config = dict(
    num_hidden_layers=19,
    norm='layernorm',
    norm_place='pre',
    attn_scale=0.177,
    learning_rate=0.00274,
    decay_fraction=0.422,
    doc_mask=True,
    max_steps=7267,
)
Each number is 50 + 15 x the weight over its row's rms, rounded and kept within 0 to 99. Layers, rows and columns count from 0. The size before them is the row's rms in percent of the matrix's.

# layer 4 MLP down, 384x1536, rms 0.193, rows 68-140, columns 192-287
087:40 40 30 39 36 24 41 33 37 45 65 29 75 59 55 39 57 49 45 11 48 38 75 60 53 77 45 49 71 42 49 61 59 61 38 31 52 52 40 54 58 43 42 45 45 51 44 48 63 37 63 67 52 35 00 46 42 56 56 41 50 32 78 36 51 65 61 51 57 52 39 50 69 40 30 50 33 44 46 68 62 53 47 56 36 47 43 40 48 30 53 32 53 27 80 52
104:76 69 69 48 46 55 36 64 42 40 94 46 65 25 66 55 38 69 38 40 33 13 60 41 73 46 44 55 69 38 73 28 71 72 54 56 65 73 46 36 38 59 30 44 61 33 38 16 57 34 46 68 65 50 81 63 85 61 52 49 50 49 54 66 50 72 54 54 55 77 50 85 71 47 66 32 49 56 78 53 56 26 51 22 71 57 54 36 36 51 43 82 41 67 75 55
098:34 58 44 51 52 31 52 48 45 45 71 56 71 40 57 63 85 76 78 52 62 48 55 37 47 42 51 89 62 31 67 34 73 50 47 37 65 56 25 30 53 47 46 47 53 49 51 66 67 49 41 51 77 38 76 50 54 80 88 07 47 67 52 63 38 50 42 40 63 55 74 67 58 68 53 36 70 60 69 66 47 42 52 50 37 75 14 28 52 39 84 50 60 36 40 67
100:56 29 29 33 71 38 54 36 41 36 58 39 49 65 68 40 23 24 39 56 55 44 53 37 67 47 20 51 74 40 46 42 49 44 70 22 63 60 37 58 42 56 48 44 42 40 74 60 50 49 40 58 59 46 48 50 76 64 46 61 38 41 29 39 37 63 35 30 51 55 50 56 46 37 14 33 66 43 71 36 35 56 73 65 45 61 69 52 59 56 64 43 45 47 61 42
096:71 35 61 50 18 43 40 49 37 70 27 54 59 23 57 46 57 52 65 34 36 56 68 81 77 48 73 56 51 40 57 49 65 50 77 43 43 70 19 82 73 61 50 40 63 41 44 35 55 33 52 70 39 84 34 44 36 56 40 45 58 78 55 66 61 51 41 46 61 30 37 50 54 53 49 34 64 36 42 48 55 55 61 50 71 42 55 69 39 60 46 39 43 30 58 67
101:28 29 51 58 46 58 44 57 52 29 26 34 66 45 43 47 36 51 29 31 44 60 56 70 61 58 27 55 26 50 68 34 57 76 48 78 49 64 45 46 29 54 53 88 26 52 39 81 24 44 54 59 42 66 31 33 71 36 57 42 33 60 48 64 58 51 65 53 38 72 36 40 51 38 78 57 52 33 41 49 48 69 28 60 51 58 61 13 64 59 59 78 59 34 54 37
100:50 22 54 58 22 80 62 54 48 62 50 45 59 81 23 53 67 46 56 39 57 79 69 66 39 65 52 46 57 35 59 27 97 45 46 60 36 59 37 58 45 71 56 22 54 56 46 67 85 54 47 51 39 60 58 40 30 54 50 71 51 40 54 50 26 54 76 85 35 56 87 58 60 47 37 55 47 63 45 40 34 42 58 61 52 64 54 50 47 52 64 47 75 84 33 47
104:59 56 38 48 50 32 38 58 72 40 27 57 38 56 65 41 23 36 70 57 44 52 57 62 63 38 77 44 58 65 55 47 58 51 59 50 14 73 46 55 47 49 59 56 34 82 54 89 62 67 48 40 45 49 23 72 25 41 88 45 41 26 92 45 42 50 55 13 72 36 42 59 80 71 75 23 52 39 63 30 37 61 49 48 35 65 64 59 68 49 69 51 70 38 70 44
096:38 58 61 50 62 68 66 51 50 26 57 50 57 57 68 33 47 45 53 36 65 49 61 57 71 63 35 14 41 55 66 71 51 48 52 51 45 55 56 30 56 42 57 35 57 48 20 66 85 82 28 58 64 56 43 63 35 52 30 81 70 71 42 32 73 40 48 51 57 37 60 41 50 42 54 42 33 32 17 50 58 55 30 45 56 40 57 63 40 60 73 33 51 52 51 44
104:41 57 28 58 65 38 73 50 67 32 57 60 35 69 59 42 78 51 75 61 39 61 54 31 54 57 53 59 85 74 99 49 75 35 75 46 47 27 47 50 61 70 35 37 45 37 51 89 41 64 43 41 67 70 49 68 48 69 45 77 68 55 59 53 63 77 66 57 58 37 71 39 56 83 60 88 67 45 43 56 38 60 48 65 49 54 56 41 56 71 69 68 38 65 39 75
103:74 52 44 44 54 46 41 53 45 29 47 69 49 48 50 56 66 62 59 73 53 51 21 63 30 05 65 77 52 61 27 50 57 76 66 76 49 20 59 33 58 64 41 67 31 38 68 55 58 72 60 83 69 51 53 50 58 49 62 58 44 56 83 61 66 57 45 49 50 48 69 43 42 43 41 45 59 69 43 45 55 55 23 56 55 34 61 55 37 76 57 58 13 61 44 71
099:50 28 39 49 58 64 51 45 54 34 35 47 51 45 30 50 63 43 45 25 32 44 42 33 28 62 42 67 37 60 42 23 45 42 86 51 47 43 65 48 51 68 46 43 56 53 48 43 44 61 53 24 31 55 54 66 63 56 33 47 46 47 46 63 53 57 42 66 63 53 42 74 47 33 53 48 65 36 19 42 65 66 46 77 37 61 52 73 49 16 88 37 59 42 28 53
101:40 54 55 53 80 54 14 76 49 38 61 43 38 77 48 39 43 90 15 31 55 52 45 58 48 59 65 47 49 29 52 24 29 48 60 63 44 61 71 22 38 83 50 57 64 44 37 43 36 49 45 52 52 54 65 11 62 59 52 59 11 25 62 48 65 42 61 53 81 30 54 40 24 48 46 39 38 58 21 61 69 59 56 65 52 81 46 62 81 65 50 49 54 29 37 30
103:57 53 60 51 35 62 82 52 63 76 71 67 46 43 65 43 34 51 69 39 22 39 56 64 22 57 60 63 57 47 29 28 78 20 57 51 71 48 50 50 49 28 36 62 53 47 26 51 33 60 52 39 47 64 55 47 79 63 57 51 36 22 40 52 66 43 21 67 61 41 71 43 84 46 57 44 59 37 79 54 35 46 60 36 40 75 51 41 64 55 30 68 34 44 50 50
099:53 60 54 48 46 74 55 31 41 52 77 45 07 43 63 49 43 50 36 57 42 47 59 24 55 72 62 63 62 86 50 39 69 56 44 45 71 45 72 42 58 70 39 43 71 78 41 46 49 52 46 59 37 42 41 69 77 63 38 82 45 25 50 50 74 70 38 47 66 47 58 29 58 77 60 71 57 55 59 63 63 84 36 42 88 52 69 62 74 66 61 49 38 26 50 40
101:70 54 71 52 40 51 86 46 23 75 68 43 43 52 38 67 35 79 12 42 20 45 49 65 43 52 33 38 50 71 52 43 55 48 49 55 46 39 54 41 38 23 41 55 58 71 29 28 67 32 47 64 47 35 42 28 55 53 71 54 14 63 77 24 47 17 21 43 36 71 36 46 60 44 59 59 43 65 31 55 58 56 47 47 63 62 51 71 53 37 36 64 40 28 59 54
100:58 56 54 66 58 33 35 31 32 68 54 45 61 45 72 41 65 26 53 62 68 36 50 58 48 51 29 53 58 54 51 75 60 44 56 81 20 54 31 46 58 49 42 53 40 41 42 29 43 21 59 53 48 46 46 57 63 58 31 76 36 40 41 57 30 78 50 43 32 29 38 72 50 67 50 66 49 54 61 49 35 51 15 56 59 67 88 51 57 41 28 65 76 66 43 34
102:51 37 59 10 43 35 35 81 46 18 76 62 52 42 64 63 53 56 57 61 54 59 48 36 58 63 61 52 59 49 40 59 67 54 61 36 08 65 44 78 24 25 55 18 75 34 46 42 60 60 26 36 47 37 38 36 34 40 41 58 44 46 63 35 18 41 41 59 31 65 49 44 44 30 42 49 46 56 48 18 46 53 24 30 44 49 57 37 58 28 42 45 40 35 39 22
101:52 84 37 49 45 54 36 00 42 63 78 74 55 68 48 20 44 75 63 43 57 51 63 36 63 51 42 74 34 57 33 50 57 64 39 39 69 48 57 61 24 41 36 81 35 34 24 51 84 53 55 29 66 49 30 45 68 46 35 46 54 57 88 58 45 86 63 42 37 45 33 51 50 39 62 69 54 54 32 38 48 45 67 56 55 48 35 52 51 38 67 54 40 14 42 42
097:57 51 49 53 45 55 65 35 46 84 50 53 56 49 43 62 30 50 40 47 57 19 53 57 41 87 54 20 72 64 56 54 21 38 46 30 47 69 48 70 44 65 67 48 49 79 54 56 60 53 71 51 37 42 49 80 43 35 48 55 54 83 64 49 33 73 72 41 28 27 41 56 54 57 57 61 86 54 38 62 52 52 66 23 58 65 50 84 67 48 66 48 55 27 59 60
099:49 31 39 47 89 56 55 59 44 70 51 39 50 61 80 44 55 55 49 59 47 55 61 52 52 42 79 49 49 52 38 53 53 62 45 15 47 53 58 67 41 61 86 22 66 52 28 31 54 77 67 49 38 59 50 47 72 48 47 36 54 38 42 31 42 58 56 48 74 41 68 51 53 44 58 61 49 59 59 53 52 26 60 58 35 46 77 43 33 68 32 45 48 53 45 58
102:72 45 62 65 67 34 55 49 54 36 55 42 65 52 83 89 69 17 71 50 58 43 51 67 46 43 51 34 30 48 66 58 54 50 57 53 45 51 41 58 59 56 46 50 59 69 64 52 56 50 71 38 52 68 48 60 41 63 24 45 32 71 83 54 63 63 34 40 49 55 50 23 29 34 59 53 63 28 37 62 43 40 41 11 24 30 59 28 70 30 67 46 41 44 61 58
102:30 59 57 36 88 56 56 61 52 70 40 55 46 68 76 43 62 56 40 28 06 36 77 70 44 45 47 45 51 43 70 48 36 50 50 46 64 51 38 21 37 75 16 47 50 74 38 61 40 58 59 46 62 43 60 35 60 50 62 59 70 39 45 54 26 28 46 40 47 74 69 37 39 37 49 53 46 35 48 61 52 59 81 56 84 37 33 37 52 42 27 44 50 52 47 45
100:57 43 46 46 69 64 24 24 34 57 37 36 48 55 28 37 62 59 58 35 33 78 38 65 38 42 55 46 20 65 57 37 57 58 46 67 44 53 59 59 51 51 60 44 66 44 65 41 44 62 58 53 28 73 49 48 44 50 47 57 42 71 37 61 41 44 25 53 34 50 18 46 57 65 59 46 54 58 63 33 48 51 47 60 37 66 50 38 42 68 79 52 60 35 93 54
098:52 37 54 51 63 62 50 45 08 53 34 56 54 53 41 63 54 56 60 38 27 42 67 70 64 58 87 59 29 32 42 34 24 42 46 48 42 69 42 56 70 37 38 63 63 53 55 48 42 31 45 43 46 40 68 46 59 59 49 46 36 46 57 58 62 40 34 40 49 68 56 43 52 71 48 42 51 39 85 57 49 36 47 36 65 76 50 40 49 48 51 53 49 79 35 52
102:23 55 24 56 72 56 60 61 60 74 45 33 31 60 43 80 38 30 49 53 70 46 31 52 53 56 38 77 37 44 36 66 66 69 38 81 36 45 61 58 43 32 75 37 27 71 44 31 38 47 34 47 47 58 38 68 52 42 31 92 46 49 58 41 77 38 53 51 51 38 45 20 46 59 58 56 28 46 73 54 23 23 57 54 72 41 52 51 67 50 51 43 61 69 49 51
098:28 69 57 19 36 77 31 46 60 38 47 48 49 48 53 91 59 67 48 50 23 52 57 46 69 48 51 85 33 56 58 54 31 48 60 40 45 65 19 26 41 69 64 77 40 53 41 70 50 45 59 56 24 54 56 55 38 68 52 51 24 67 41 34 45 33 41 61 39 64 39 51 50 45 46 84 56 41 53 55 42 40 49 50 38 38 51 18 49 36 57 40 22 52 46 55
096:53 43 52 58 47 36 53 52 43 55 44 36 42 61 35 60 20 58 33 46 60 49 42 69 44 49 54 44 20 47 53 39 49 37 45 41 29 40 22 32 65 09 80 51 48 49 46 35 67 42 30 58 53 42 46 57 52 37 48 59 35 48 28 47 46 46 56 87 21 47 52 37 52 52 33 42 44 52 55 37 27 47 48 35 21 60 74 24 58 31 47 47 41 79 59 64
104:35 33 51 52 68 45 78 68 43 40 71 54 55 44 37 37 28 61 24 62 45 51 66 31 39 56 44 31 57 62 49 46 51 36 57 79 35 54 52 47 38 54 66 38 30 68 29 71 21 71 50 50 67 48 47 58 39 54 35 40 69 52 71 63 23 51 43 45 53 14 40 51 35 61 56 26 46 86 47 69 55 27 69 38 57 30 56 21 20 43 37 65 82 45 21 47
099:51 20 31 39 34 52 36 60 68 58 69 45 73 78 45 57 63 75 56 42 74 56 46 55 41 56 74 36 23 50 22 16 59 53 35 47 63 66 52 33 35 39 23 56 43 49 37 29 24 20 43 33 42 53 48 49 44 27 50 60 23 37 44 49 47 79 66 50 37 44 57 34 61 27 43 76 57 41 78 31 58 53 58 53 24 41 64 89 57 31 26 56 38 77 49 57
100:22 28 71 10 22 62 43 69 42 76 55 85 95 37 50 66 61 45 29 69 74 43 62 61 37 48 51 45 49 51 53 47 39 80 45 75 57 45 54 38 63 68 67 48 75 38 50 73 55 40 44 47 27 65 58 85 61 39 60 60 31 58 41 87 65 23 49 43 47 40 57 41 17 44 54 60 73 43 49 49 42 61 44 69 58 38 41 40 39 52 47 33 44 50 57 41
101:49 68 48 56 49 56 61 21 50 48 41 26 94 09 44 37 31 68 65 46 31 73 53 54 55 36 25 70 37 39 63 55 65 46 56 52 51 64 56 49 37 27 60 61 37 25 79 32 74 45 48 49 74 66 55 56 57 37 42 40 23 53 60 53 38 80 35 54 33 39 51 47 57 35 61 46 59 46 72 53 61 37 62 69 74 42 43 53 56 58 42 55 37 51 48 77
101:46 54 69 26 45 51 38 63 33 60 65 58 56 48 49 70 53 61 45 27 37 73 44 68 46 74 25 38 27 41 35 42 53 50 50 37 37 65 59 37 32 55 74 49 62 49 50 64 50 51 30 56 36 32 29 51 45 56 41 56 38 45 93 46 46 65 80 29 49 89 46 72 49 73 54 20 51 40 37 44 59 37 49 47 47 56 40 08 51 65 72 47 44 43 37 35
100:30 59 41 48 99 49 37 45 29 88 19 66 66 44 43 28 54 32 37 42 49 49 63 43 51 25 56 38 59 48 49 45 58 54 36 46 44 38 51 72 44 45 57 72 46 61 80 40 44 82 79 42 46 61 36 47 52 54 67 78 77 40 74 00 53 42 55 75 72 44 51 36 27 33 46 37 66 62 75 40 18 39 44 46 88 42 79 65 65 57 38 23 41 48 56 42
094:24 40 51 76 37 47 79 45 43 53 40 51 69 43 45 76 48 56 65 57 49 30 38 31 58 33 41 47 90 56 65 55 50 80 54 74 47 46 56 43 59 69 48 25 41 45 25 48 49 40 31 46 21 61 61 64 52 24 55 73 52 38 33 43 53 49 68 99 79 49 32 70 52 75 57 44 73 29 81 24 64 49 53 22 58 40 27 71 42 68 78 40 62 34 50 67
099:34 49 37 66 55 30 50 66 59 62 61 58 33 49 67 55 54 55 44 64 68 59 48 23 60 27 47 33 46 72 53 48 65 71 23 55 56 56 59 51 78 67 67 71 66 51 44 70 73 63 51 27 50 35 81 56 59 52 49 44 60 66 63 56 47 44 67 68 42 62 67 68 46 81 55 69 73 68 45 53 43 54 51 43 45 05 10 53 32 74 43 36 56 63 33 51
096:56 56 59 27 36 68 66 65 57 19 73 34 44 38 46 63 64 49 44 55 46 41 41 41 52 64 49 28 62 70 69 34 29 42 52 43 51 43 62 63 56 18 61 75 54 59 67 56 62 44 29 61 53 78 42 39 68 68 66 53 53 35 54 40 35 67 54 59 24 27 75 56 59 48 27 51 77 42 84 35 52 31 18 69 39 35 52 57 50 64 51 43 50 54 68 85
102:64 23 30 38 75 68 37 59 23 57 65 58 65 42 71 33 41 46 68 28 30 37 75 49 37 15 56 58 48 49 32 53 67 48 65 41 69 57 46 63 80 59 42 58 81 61 42 47 39 60 61 88 47 43 47 73 46 43 48 34 73 83 37 42 30 54 72 44 80 43 47 47 51 54 52 47 45 46 59 51 25 31 35 68 45 39 63 40 58 66 75 61 39 34 40 52
101:54 69 68 58 65 43 51 32 64 23 24 60 51 22 44 57 45 59 50 38 22 39 23 10 48 55 74 53 44 57 59 26 44 46 31 82 42 49 46 67 75 54 19 42 70 00 65 48 52 42 58 60 48 17 44 33 60 78 69 36 64 51 35 21 66 50 42 65 79 53 32 47 45 22 46 29 42 58 42 58 45 57 36 61 40 62 55 46 47 22 64 64 75 53 44 35
102:72 25 76 40 81 30 45 55 48 78 38 40 46 26 74 36 50 54 65 84 43 61 53 37 53 68 42 72 47 62 60 29 51 47 74 50 47 59 42 38 63 51 53 23 40 46 30 43 44 64 48 56 35 49 42 52 44 47 43 67 55 71 60 30 59 44 60 58 28 45 47 78 42 73 82 60 36 74 62 50 47 58 32 50 67 24 23 41 53 50 41 27 25 54 65 49
110:74 41 47 39 65 43 51 39 59 41 41 55 41 53 43 63 26 53 49 63 20 44 59 55 68 40 47 28 66 34 55 44 42 50 56 66 51 56 60 38 37 79 33 67 26 57 28 56 54 73 55 60 51 66 67 55 62 60 64 50 43 37 34 44 38 71 41 39 57 35 43 32 54 42 43 26 33 54 26 56 69 68 48 54 76 63 43 53 55 81 24 56 34 58 40 40
100:65 39 78 58 33 52 51 63 51 42 84 30 49 10 55 31 43 46 47 39 67 49 34 29 84 59 28 34 57 44 21 48 28 31 53 49 50 56 08 63 58 64 44 51 45 30 24 58 52 56 55 37 54 71 56 31 53 69 51 78 60 55 60 45 42 46 56 66 53 68 89 46 41 60 47 89 50 55 65 61 59 76 44 73 53 59 49 32 78 24 96 34 68 53 24 15
101:41 30 41 60 57 58 53 75 62 62 70 69 71 60 53 66 40 32 42 79 44 65 49 43 75 45 77 47 42 67 43 52 62 57 43 47 51 67 48 41 33 67 43 49 52 63 70 73 65 37 52 48 33 27 25 80 33 45 49 67 62 35 14 56 40 55 35 56 49 47 32 41 57 40 56 67 58 65 61 63 54 34 71 42 54 40 57 39 51 59 47 53 32 34 36 26
103:51 65 38 41 18 57 62 68 58 22 42 56 51 68 29 36 54 79 45 54 51 49 54 52 62 30 47 43 26 27 40 37 78 58 42 70 46 48 42 38 73 73 61 62 47 43 44 56 62 43 42 60 56 59 75 65 50 63 67 60 50 39 10 64 74 69 47 52 58 46 58 65 58 26 54 40 48 44 61 58 74 50 23 40 81 30 66 45 60 41 62 40 62 59 51 83
101:65 24 63 25 63 50 51 53 60 47 54 66 50 49 39 08 80 42 64 61 49 31 32 14 58 39 66 37 34 32 36 32 41 17 73 85 65 44 54 61 24 39 44 27 15 55 44 31 43 47 54 46 51 32 65 53 48 61 41 27 19 68 30 36 45 47 50 45 60 82 59 56 43 55 53 55 50 59 57 32 37 38 26 65 32 54 36 55 63 31 68 59 43 36 30 35
101:73 34 61 54 56 17 45 65 52 47 82 54 48 29 47 51 35 41 51 66 52 68 67 27 62 45 68 76 60 72 31 67 41 35 31 52 53 26 56 49 82 52 51 46 43 33 35 43 41 33 56 33 53 63 56 40 62 27 72 47 51 40 61 42 62 64 57 51 78 55 55 41 25 54 37 31 36 40 46 30 52 69 57 33 24 58 76 55 35 63 29 49 36 46 43 99
099:47 53 65 32 28 62 86 68 09 49 58 50 73 41 46 34 46 36 44 46 65 51 65 47 47 39 51 66 53 50 48 56 60 55 48 65 43 60 21 71 63 51 49 43 25 69 45 53 44 46 38 40 39 34 59 60 44 62 34 61 33 44 53 73 39 37 39 40 74 28 39 31 37 65 66 36 64 58 34 60 40 67 44 56 46 42 71 60 31 74 45 58 36 35 41 93
098:02 37 50 13 38 70 44 63 57 59 50 39 17 26 43 69 12 56 75 25 32 44 50 46 35 14 47 32 74 62 40 47 50 56 48 46 65 73 52 43 76 38 62 62 39 60 51 70 51 57 51 78 12 53 58 49 38 60 50 40 53 55 22 62 60 54 54 35 77 28 54 51 68 48 61 51 40 53 69 54 33 57 45 54 42 66 28 52 28 61 52 47 45 07 29 74
099:40 31 44 50 62 39 64 58 67 43 57 66 69 38 70 48 57 61 50 48 47 54 58 44 54 45 46 63 83 61 59 34 66 36 49 66 36 42 48 44 53 56 57 62 22 38 53 56 59 35 58 52 70 27 58 57 65 67 64 33 47 87 33 40 44 51 45 31 72 40 21 59 70 39 36 60 89 36 70 56 45 42 56 53 69 66 40 63 45 45 73 51 70 74 61 38
099:28 37 60 50 56 46 53 48 42 42 38 42 52 20 43 60 66 36 59 47 16 46 60 60 62 49 37 48 52 73 67 50 76 57 50 86 48 37 45 61 44 64 41 55 42 46 39 39 54 25 48 56 43 15 57 58 79 53 59 39 37 40 40 29 44 44 40 70 53 16 95 49 41 43 53 59 45 60 73 45 51 30 79 60 68 26 62 55 27 43 55 32 71 64 68 61
102:46 55 57 53 62 41 44 30 42 29 60 56 17 48 52 64 44 67 52 20 74 42 63 75 53 41 61 39 50 38 38 49 60 41 58 53 34 64 53 55 54 69 42 75 63 77 41 23 46 24 34 51 56 29 71 72 57 63 54 66 70 67 77 40 39 77 51 17 61 71 55 57 39 21 50 48 58 56 44 67 31 58 37 38 49 39 39 54 37 43 58 36 51 45 28 41
097:23 49 49 44 55 51 41 51 44 35 49 44 51 81 56 73 42 52 47 51 57 58 49 54 43 19 22 41 58 49 50 56 42 40 76 48 57 38 38 55 53 25 44 58 62 31 60 30 56 61 51 49 64 30 60 20 47 30 87 41 36 86 85 20 43 23 61 37 39 47 37 65 48 58 23 39 24 41 59 26 40 71 50 36 40 57 22 42 41 74 33 57 25 62 64 79
098:55 63 14 38 68 66 42 50 48 45 49 50 50 45 61 46 55 45 71 51 57 44 29 32 52 49 31 25 17 19 54 82 51 61 43 57 56 58 51 62 41 43 40 27 63 61 51 41 43 24 24 64 65 39 19 93 73 46 48 39 51 29 54 46 62 58 46 78 35 50 49 64 63 22 68 58 41 70 59 58 66 56 34 55 68 82 17 27 63 54 58 67 29 58 66 56
099:50 21 39 40 25 32 45 41 68 50 42 55 52 80 25 48 66 43 22 51 09 41 61 54 62 57 34 53 53 57 52 68 30 57 56 37 76 57 23 31 89 39 74 15 23 58 51 74 35 59 89 70 36 36 36 57 58 54 74 50 55 42 43 64 31 56 92 72 54 25 50 36 42 57 38 26 55 42 42 59 69 53 40 49 50 56 48 43 46 27 46 47 47 43 57 51
102:67 48 47 44 46 49 50 36 47 51 66 45 54 62 48 30 25 63 38 54 40 64 75 40 58 64 30 44 45 49 44 44 71 43 58 48 38 44 69 80 41 60 34 64 41 59 37 40 52 49 55 73 60 60 45 08 38 33 73 48 43 40 62 49 27 47 73 29 74 58 46 53 33 51 46 55 47 44 42 44 51 44 52 32 53 38 44 61 67 48 31 43 52 40 44 31
099:67 35 59 75 26 37 53 56 86 27 62 70 78 45 66 51 43 44 58 53 45 45 59 47 47 47 36 62 35 35 46 35 41 54 64 60 66 63 66 68 43 68 45 65 74 35 52 48 60 65 39 42 51 54 30 44 68 79 43 32 54 48 24 65 35 41 88 53 54 41 42 69 48 55 47 40 46 76 74 60 50 52 50 61 57 59 26 66 81 65 38 60 51 78 67 50
099:55 45 85 47 37 38 73 53 72 44 18 35 39 42 49 70 30 20 45 65 80 56 69 65 27 51 69 67 63 42 40 45 46 46 51 41 64 46 62 64 56 57 64 38 59 54 61 36 30 51 53 20 66 54 44 67 56 48 47 56 58 64 38 65 52 39 50 32 52 26 44 74 27 82 70 84 39 34 63 58 62 60 54 41 23 32 62 54 57 64 89 59 75 75 31 20
099:80 60 54 50 51 20 88 24 63 29 45 60 46 27 45 65 62 65 57 07 54 65 01 69 67 51 45 41 57 76 47 64 47 78 56 42 60 65 49 64 81 54 46 27 32 48 28 29 70 56 76 57 48 76 46 45 57 58 48 45 48 30 60 57 48 60 30 97 45 64 51 44 43 51 36 31 52 66 60 30 66 67 58 67 38 08 69 46 31 62 42 43 46 54 70 50
102:38 44 77 60 31 61 51 99 53 39 47 65 40 48 32 46 42 59 40 50 52 56 51 67 41 60 61 72 53 48 64 44 48 39 53 73 69 34 34 71 66 62 31 45 34 19 35 71 46 50 60 79 13 32 57 35 37 50 41 30 45 55 76 31 52 50 57 61 51 68 33 31 29 54 62 73 36 41 54 55 50 39 53 39 37 66 21 25 42 54 41 57 38 74 48 53
100:39 72 40 39 46 53 61 39 34 54 58 41 36 46 63 31 39 71 49 19 71 59 48 63 37 61 57 82 27 33 45 45 26 38 51 74 35 54 62 32 50 56 25 68 45 82 44 36 28 22 40 80 62 55 67 39 55 56 24 34 42 54 68 54 48 30 38 66 66 70 25 61 46 54 62 49 54 42 38 58 45 32 41 50 47 51 34 35 63 34 56 32 42 64 51 70
102:22 61 47 50 59 76 44 00 46 52 65 18 26 38 47 43 65 52 32 56 59 40 43 59 48 65 27 43 56 47 22 60 75 35 54 42 51 50 50 45 60 74 42 57 80 68 41 67 47 41 44 81 46 37 70 50 39 59 78 25 42 59 43 43 66 46 22 43 65 19 43 58 65 69 72 41 42 62 58 58 56 61 46 49 27 49 69 40 71 55 39 37 54 25 54 47
099:41 54 48 33 11 47 33 63 46 72 39 51 36 65 52 68 68 20 40 39 44 45 52 41 67 59 46 69 53 51 63 25 33 52 43 61 28 47 55 52 64 32 54 46 74 61 45 50 59 41 24 66 49 50 36 44 22 33 55 46 46 67 56 38 17 49 88 44 47 66 12 29 33 65 48 34 98 38 47 21 58 30 55 47 56 78 45 47 37 74 48 59 99 74 47 69
097:50 52 55 75 42 55 45 52 37 55 75 34 65 62 54 72 54 56 21 51 38 59 43 64 36 77 70 38 51 53 35 49 60 34 51 64 69 39 52 44 49 76 66 36 14 57 41 63 60 51 53 40 19 53 61 30 49 41 55 68 12 47 24 36 26 57 74 40 58 56 38 33 24 30 58 33 37 12 35 70 39 48 67 48 81 44 56 66 63 19 35 58 28 64 24 44
102:59 42 59 61 60 38 56 69 53 36 60 55 50 56 46 44 26 30 35 64 57 61 44 42 39 51 30 56 33 44 41 26 64 30 43 50 28 53 42 69 43 42 38 67 83 24 57 43 14 22 43 68 66 53 68 48 59 29 49 25 69 52 40 39 18 51 59 69 58 29 30 55 41 67 56 64 51 06 68 70 38 65 51 55 15 39 52 18 48 63 40 39 36 30 68 32
100:67 31 52 44 33 52 68 65 58 50 52 40 64 44 47 78 72 63 48 54 47 34 42 58 33 61 77 52 68 60 55 62 60 88 19 66 57 42 33 73 75 51 38 51 53 67 33 48 48 28 48 57 50 57 58 29 56 29 34 43 59 35 73 47 61 40 54 47 42 35 60 45 44 23 71 45 43 21 47 53 42 30 40 57 92 48 60 58 50 31 40 31 45 37 62 55
101:55 45 52 49 55 32 37 54 38 29 58 45 49 37 41 41 29 61 66 40 42 54 39 35 68 45 68 51 47 49 55 49 22 56 40 50 73 53 66 48 49 71 33 51 59 49 57 52 55 37 43 74 42 53 47 36 33 50 52 41 35 48 18 32 16 40 46 50 42 54 50 53 68 26 73 31 34 42 26 45 42 48 53 47 53 27 67 51 48 19 47 40 41 37 38 48
100:23 70 36 58 60 29 38 43 75 58 25 50 54 33 20 55 16 35 45 48 63 37 88 55 53 51 38 51 62 58 71 31 37 58 58 42 53 58 49 38 40 36 50 58 47 69 50 56 25 61 70 46 53 67 61 21 34 49 63 46 34 15 56 33 41 42 65 38 44 55 62 45 43 46 69 58 70 39 56 41 39 41 55 66 55 56 53 46 40 48 51 53 41 18 62 55
099:38 34 67 53 29 68 36 59 34 73 16 53 62 45 52 62 51 21 38 40 51 52 35 39 36 51 42 39 53 46 38 76 52 55 50 52 45 63 70 51 55 74 26 39 61 47 41 48 44 59 35 70 47 40 46 30 52 55 58 57 39 56 72 45 43 65 38 66 41 79 52 57 21 39 61 44 53 78 55 46 47 42 79 35 53 45 37 40 61 44 29 50 30 42 34 73
098:06 58 46 35 64 47 62 53 39 54 65 43 58 47 57 22 57 68 38 70 45 42 42 60 25 25 43 69 46 71 28 32 47 51 60 58 50 38 31 44 56 59 56 65 58 39 44 37 39 18 39 47 57 80 22 67 78 32 57 74 26 42 69 46 46 32 54 68 36 73 49 37 39 43 73 50 23 37 43 46 41 76 43 54 54 53 43 72 72 29 46 37 64 57 64 32
102:60 54 61 51 75 43 13 36 66 71 61 31 42 43 50 59 14 60 39 79 62 68 47 78 31 55 48 31 65 54 52 60 32 31 40 48 75 75 59 43 60 65 66 70 44 53 49 42 41 50 53 51 14 43 56 33 42 36 38 55 44 69 61 43 39 46 42 50 30 63 41 36 63 37 54 45 43 46 53 54 58 54 63 36 47 58 75 56 64 56 48 53 57 36 12 38
101:41 66 39 49 56 66 48 81 64 53 44 46 45 43 61 41 46 47 43 53 70 31 56 38 70 54 48 30 43 67 22 77 57 78 62 36 45 41 69 30 49 36 43 48 37 40 32 84 24 52 50 47 22 47 45 61 41 52 53 41 70 42 70 44 38 52 61 60 61 56 33 32 37 12 37 63 41 66 60 51 54 47 55 21 46 58 48 38 60 39 49 48 16 49 55 45
103:72 36 44 61 78 06 34 53 73 48 39 48 64 52 22 69 77 42 69 58 46 49 46 38 83 59 54 73 54 61 83 62 48 41 44 49 43 25 38 30 51 45 35 64 45 32 28 39 42 62 35 39 84 46 44 81 54 73 56 32 57 38 75 44 66 49 72 12 63 00 34 43 00 46 70 25 53 47 50 40 35 50 22 55 79 35 51 67 73 75 46 42 57 50 41 58
100:46 37 57 60 37 55 56 60 81 54 40 49 47 56 49 72 46 57 61 45 52 48 57 75 59 34 51 27 64 45 52 53 22 76 34 58 51 32 50 38 39 39 67 50 55 61 53 86 43 49 43 41 48 36 40 60 67 56 33 79 41 40 51 66 39 61 38 47 49 45 53 52 78 70 31 64 28 41 61 40 47 63 36 41 36 38 34 43 66 36 43 36 44 39 53 20